Weights of a small GPT-style language model, trained from scratch on English Wikipedia: MLP 1024 tanh GELU.
Each number is 128 + 32 x the weight over its row's rms, rounded and kept within 0 to 255. Layers, rows and columns count from 0. Numbers have three digits each. The size before them is the row's rms in percent of the matrix's.

# v: layer 7 attention value, 256x256, rms 0.0727, rows 56-127, columns 64-95
# o: layer 7 attention output (transposed), 256x256, rms 0.0717, rows 56-127, columns 64-95
# q: layer 7 attention query, 256x256, rms 0.0714, rows 128-139, columns 64-95
# k: layer 7 attention key, 256x256, rms 0.0731, rows 128-139, columns 64-95
v56 106:161120121120104156141128211152121122106111142127113163169133089096128140150142123135160115080141
o56 111:112112127171117142136136151126140152121154139088101140110143119133115129140129122102180171120109
v57 109:116149099101104130101111134121121193182160121137127076108093140126130134117187174141087158127138
o57 113:115222113183107038192155116134141157140114101111139093142141157167070141134149098121178090177123
v58 113:095144170109145151119123114126177132107085067129169141125152127168129100119139140086162124127175
o58 117:152137089140079110131162163109105174140103080138095113150185125123134102105158103045133128138167
v59 112:150137118124164107120142090144156141158120125117110137118104121078155155084065091155088154168162
o59 110:156135117117116197134123157141141128096118131138147166145113105124103083141127155145095113149189
v60 103:098124130202079147141115137052075162083196138117139134153139133139148115162087118143090125093108
o60 119:079110066114157150077176133078129082139164092097111135071066161126056143120193118082152125153131
v61 118:065143143125091138111196066159154179151100134181161101097122108153115118113166063111081051198061
o61 122:124076132133194094098187154109129075093141101129080135071120110130167200100086121102179139148121
v62 103:167134157161160108126125122076167146172110136144147159110105134089142149139153086100060119175059
o62 112:120087137082121129116116171100128146125124139100133148078114105106142121126164165044150163094161
v63 104:093147092125130153082187140095038081053111135144163157147123134111178157151137123101098093116092
o63 102:066123120122098055155078093144136140063083117064129163113126113196120086172110116152107111102128
v64 103:127124154149138140153096107082089141054072119145133163102120130080177095143115094101130128103147
o64 115:193125151139146083130098090158130169136146144110142068132122093176141158128115122111153088127113
v65 103:152077076129152101164124128142082138108097121089074124184127133094148134182183116111103121112079
o65 112:139173189087108106082102131155076123154158152169109191086148153128209134144095099099179050140115
v66 110:151136115092139153140076168188154138155154108154190140119122114137163153196078143139047104145097
o66 115:120105157151153121117143137058149137151084154160126130170139125103146098116151080108156107120122
v67 105:103139072193151124133119062169204139179057126202077147151100150100118129159121148128142152175158
o67 117:111135092125083108132160104138113143044163133106087091097131184075068161143148147124171126131092
v68 110:140083140095142126147136100138126176104115088162186179169127100135175104142127137159124012112168
o68 119:147117086108210145154118144038161149144169075145140138126139168175118099106115131133101051151143
v69 101:157174150175150150152119094148175109167116105201152136147099107159124090145152133155117157158166
o69 109:191139126141129096118175149095113087124057146112120112161145106135094156150173076097151122106164
v70 114:126152077148115117122168063114083190098086106166141124099129132118232135130114071112149179122105
o70 115:134099153048187076100102166176105156171143139092132138128175118175132151154084145132149148126109
v71 103:127095139130145130145168145170131109102115137178120132115144078162104171067103092133113101094113
o71 111:071089116114122118101134121064131109106121158079131094092098137136147106103130115158069176148145
v72 107:121151165148098104089173104106138111099155070120128134167071079139124079176155166111154119159118
o72 116:121083132118152169167133116176238144133110083123144077122126171152151125087118177145213147122094
v73 109:099083096165128117134174152138116103170108062128147112173085095156105100045108181138180131158123
o73 123:159115148142132173092100111131114130152124113184136149135137162129178128074149109099133169137131
v74 108:111132181104136117134115068060120159109080109126209126168131114138182086098117142152095139187116
o74 113:107108099101138122086156121175105123166137077162095108107099161121073145173100070103145165104118
v75 103:144098155106170124132084070132157077108105126080121174085168149180137113123108152113091062103086
o75 111:099187073176135101127159147130119180132130117094115130105081131066116135108147149165127170134192
v76 108:130085121127102136096130127130068143119209128108154100136115153180078151124132129167137111117134
o76 126:167162118112141116102179069122104124141073130126138120099129117120108036169183117143162156138101
v77 102:137127079085135132112179142091131173124155081110109128078149072083087119141104081145153168124141
o77 103:101131139198113155114127122183141101133082109129089116173125125153163070133111117139149156161068
v78 104:087066145140075149158196113161091106152128065077115111158137107103091066128096110167129114143113
o78 107:101135136143128095077150132156139165124143106127151128174153209114147093117103138118081139088141
v79 101:088132152102108139135149180108112077143183104094122154115130128137104104076108113070192105197160
o79 109:125122082094171181138078119134149186116110126106084130135135124110200070105132111110092170143128
v80 107:149107143085155066122099131132156098114121140119124159121140159144165133097175137105088111159142
o80 116:161179124091111141087074092138151136114138071179120106170178126144123054093061127059107139136150
v81 112:116154192174117165135116127179113078129098151129100164146076050131158077159131109082155085152149
o81 117:131178117170130129115191131117110091135168073210119144173073146149126114099147095129121095102107
v82 104:158109147157129092092129158125158115156149162131217044128144189119141150131092128109109154180141
o82 103:124125176066120164130128127108153180061120159118118099083149106142116147130125134185154137075097
v83 114:059201065130145158178167124105098128161147196156148128106140107168065141066131122117136173124150
o83 110:103131141098185086155087150109101121130142175071150127125086149088172036077114139210097096186114
v84 119:101154125138159156122121097141163151142116149091138136133112116138085157118105124078184144152137
o84 121:144064174095122111114126114152122079156071127132191194060169186085097148156144106135070151148108
v85 113:144103081156093164128097191190162122106130093082111131152145172096107148148132087125144162166169
o85 116:104184161132158162110139090133099089082078120124243118082098113124129164150137141092068148199082
v86 104:105089099122150141193135198097115105107113125082128069118174156104113081159142153131143154156159
o86 113:124125079058073138136074171116120163112136098176157044097132086152142123118164105138158087158209
v87 111:129148063154158144112153107085141128089136080132170109154133172188064084139140106121227127163150
o87 115:095140104142108143131143156179108195148089095077129114111121102158080139178079078091129147108066
v88 108:124144144116123132127151143071069164161177120090172127118120101090087068105132144159135113111141
o88 119:104135153152136074137159086113131140133106114133082166100139143173118141112197103119095161094135
v89 111:150156144087157197099165168092136152154091122093074117152123164196143194178161095150094177145105
o89 113:080140137118127111144146142098141135160138114097167129131157094105146089142097088090154104134133
v90 111:092151138087122131103156102120195154099146145110165169094170125120133077134103096100088121148142
o90 120:088130179120168131069130092074059088159068145144102154101133163141093123127160157125137182152116
v91 103:133124097127130134070104146162067148128110067154115179169099182155231089124129133095129065128114
o91 114:169102168083085121199115137149145107170168133154166126134085082117150192193180152149091168191103
v92 104:108126143074168088176114155140117141189134112161138129142151120177133122115128071132079125170109
o92 110:075147132152131116095122103108108169146153138170117158121137142095140172113133127161161083131120
v93 108:164151099153142103174080093184088135123129209155153184157150161128136138164049110176090116114147
o93 118:114153053168089155125115101125052067152137098090109104144134147133128148185201123111072128111136
v94 109:122092106127176125132131110148142051188058131146143129113169134144125125119118135076111172143195
o94 117:108082120161065081102095154140105179108146104124147139129169168127115141103152107141120124150137
v95 109:148116129115116124156101172114189150091132124090065084156102110109136145156096102096127175099148
o95 119:125153147172078132143185110123097118081160135097104096067138141131184147103121138134103135136137
v96 104:130136151065101124090102099188164130154153113091173165145086189134121105166140187120202108087113
o96 115:178156141137124119072220174119134155079124160115139128147107203104085089148124176165172099138108
v97 105:157113126135140111092076161123138147139177113116100134010122070139092098130128136120142142158137
o97 117:096109138128105142151150133123146100087105174043125130122143156155098112133127139082109106165085
v98 110:099128158107132138172109144137183153168169100103115139078109145099146107148083152172117104127144
o98 118:161136197125165120091113202097144096143127123144125085128113150099114096099138199103193105125139
v99 114:154158177132078090153161117032132143142126123167077185140146178166158147184111164088201124094090
o99 124:123119121142191113131116131147135128071109193153166080143101192109079160120194092096123123132113
v100 112:126142162154136098166123147163111112088116150162119106066141088078149103179135056155125105080151
o100 127:116123173160092098187149146119101112093158130104111122143132121130100151144133145131160092129112
v101 107:155108166109083168128113183159182118175115121094155127095160111069113195097094130091095135173163
o101 112:167156153117064114120109125132156165114098127117163120166146141103128094135173116104112148108107
v102 108:138093165093172116125081073207126101222089091092127161059101067128160132163038113141134085121104
o102 111:176108126139153129123111134090124138134117121135129114163163150090133161152096127082092095094156
v103 113:112081070110134082145130107164106083148107146077137180124144144153170135131067132105140151103128
o103 114:142198087115140149144124079201051165154171131114098156113086062104128150081145145166137100137082
v104 113:089181175140084162100116079056112131069107127153163088122112130119097154133132151167132124150110
o104 118:140078105155107122169149122173098107111130133108196111141107154151177164119153160103128105095125
v105 106:155157151173107121121129149156143117162152132181160151156127159206132151127121094082113184120179
o105 112:080122127151143126130123163108117097096159076103149066140141108132147115163136143094055167131104
v106 111:131156150132099158115129154083168159116146123117119151121135094123142094153110151125127104129139
o106 109:155054128145081124135140151184137109178206091079135132104092179058175099123111110145137180114146
v107 109:135132103109118116110139157195169135101076120095102151125099118096140158058136139079104091144106
o107 112:067118215130096158134097103164066183131162122178146117158140143169129106144114102178135111162197
v108 110:182124110060198171106151147144123138124144085130221157196115143164137136108136118134136091119108
o108 113:169101119114140101139131118092105139082130145140170154171130117105128106159204121121135149186170
v109 114:086109093109118180123163169083132173066166118050098139146137135129115181137143076095101152212098
o109 110:090192113067154108155141180148179162103147085111125137127113131157135150100115136177106164179091
v110 112:134106141104122178146140075134195109153129154177136184127152119088073154129157085227115103131114
o110 119:146162148139157075144157184125159098058145155067099135148143106126112106122080167140154140090129
v111 104:130119085142135067171163093176157098152157093104114106071118132120112143115103177141194125148098
o111 107:132137083144063169122153125112157126106097125133140151150133196192163181151095170149123108126111
v112 107:126160114116143131112110179122117152102111129208108125156094085105095130144172179138144112147128
o112 116:156097156069148194146198136096109103113119097163127082136102177081151144107098129083141084167065
v113 114:150157160165135141170085106089109140085103130088159150126123078150144087121154132156088111072142
o113 109:132073135077081096128157178104133086164085107140062152152150120110145094153151118146106153175087
v114 110:137118185120147171127140196147149132134106164140192130077138168246197131088102165100115131194140
o114 115:138128108116111180163106173133153159125143173127171108139141154107113182139109058088071155145140
v115 100:156100179081104096137124147135090103149088173107114102129106129145197167113205141137178149091074
o115 117:191137148116097178130166126132134119148082115122138141105174127100111087136047117129146117112173
v116 106:186182152112089162128146041103140115142202117088110108084121150116197137116099166097148140126138
o116 116:170187145139119161115119071145150123104161131214126138126120157085142081133233175110146114127069
v117 110:119065125096105096037140155187066114143107140121122116176143124144187100132130171101140107082138
o117 117:173120196163115213196111150172094194122147109123125151106140154071106086098132095084109144108130
v118 112:162106115166092129121116115143075130151168181109135139132159080080098145132187147162180036078074
o118 122:143128164114131057168094132152110160152134087162116096144145191084081167166086122170177169170142
v119 114:069146100128114153057167095114162149118112083136109124104105065070089135159107137112214140085139
o119 116:081170159120114151148192106195162119207198145139180154148126157110115168151062121127133132084115
v120 113:135087140144168121154097189126091103124143192132139140147073128145137045147155098145158137095143
o120 117:114071162161123121107170131080163153157146177085103143122149102104148136078157182130136096145085
v121 102:102140109139134117138152119174169088160098147171130071166164131147094092181119149090123093169139
o121 110:135089151130159130126101178061132150075128113101101122114096163142165144151102210155125181063144
v122 108:102123118136132107172104189149091119206168139154160155129143112165164143143171150138161105147140
o122 116:117137064139126149145152114118107171094142131112157129126143115105127159198142151111116095100107
v123 104:102140105105161112130107135069114081078076148148050108120155129121135132126137141100154096071164
o123 114:137117089162170157112155096088111102175174153070130195132085121126128111135149112142129131103162
v124 108:142065153128128157130113109099119131198158111108115165110138154105101083173089131138163052166155
o124 122:183162118147131090127116100117148143152150107135185066137130166120155101124147101158167171123072
v125 112:158140112143156106152118173113115100123135114145117113183067162119199129147103173140136158089162
o125 119:137072140150120114116078099093162126095142099129126093156114110077122113180106120104161169080117
v126 112:114156136079149122154145211150095182084092117140090133124127116125158092107106163123108076168196
o126 109:177127131098118092094122126208135134122113160116030138135097131149071195155177121093139162140123
v127 107:172102190084106109155130136155183145114130176130083101128154147150151137168090214153089154058130
o127 112:137177129123130092209158175113127141157089106098133139136147133133133114098132188141107136141164
q128 101:138085155077118136107071118165129166112112102167197095086116111110145152154108102155077147154155
k128 087:160120154098090187135129093127099117104137142065122046139159173086070113142115094084126084127182
q129 091:159128182090099165108125098143149166188086098111106118175115071072171128118123169124140154172066
k129 094:169145181118129154076142104146117050149149187106156057166154110097123117197058153088171150139118
q130 098:099143165123160074132079141174099136120102106100046104175155120090145101126154122114150159144045
k130 079:133128126121118101081123190155086109118127097154124132126106058168141145121111147107129120145193
q131 094:108056128079158133095081114138039117124081133111128158110154117125120084242183107145114164135117
k131 090:151164118145124143120148182152126110153134082112127184148100108139125092180153119082102068098155
q132 079:110067106100132118142010131155160134137142081142150087146179096162113114161161141140174129132084
k132 074:160176123115149191176088170155102133118115126151132116107183087087172154083137173119162078129217
q133 083:123155148155087096141054110203115109097107134125115161178131063146086101116145133119152151121119
k133 065:166112100117141137141148188137157143099139125162141176138119109157151110117099160082146106142192
q134 098:135168147086117114158163070149169144187176123108147088088146117102075156049138127116136144112147
k134 087:126092106139173137087169108105113174155162192159091123104143118067109164097111089107115166130168
q135 093:149098148117025136171128168140151137165088132148167180176023098151119101171110138115118131122130
k135 088:079091106138120086131122115141148120062074079154151121206127149141154107118081136117177141088061
q136 079:107145073131198177084159103081137104112116137092105131113134110068137113052123140100167128141140
k136 065:152159162097070115128112137156131131122130109134146114126140136080111114170171151093105117103073
q137 082:086135134129075164111163134111132143146087116120106114107148141008219122052070161133127099108133
k137 067:128122168090117131123089140136154131120079170103123116128136166101101143136147114129110194170061
q138 087:130092128103175146127049100180117127113156076114134119174151116151093124138141144141116134129037
k138 081:187178101142114164163149132129126124145152128141141149091102107079128139140139151104146114127160
q139 099:150075126133080075176128198129115163106144169113154129133045078111104109166107102114085137130194
k139 093:125126086103133176112145130149140137103126114098108091178077141131115118176117129076123111132160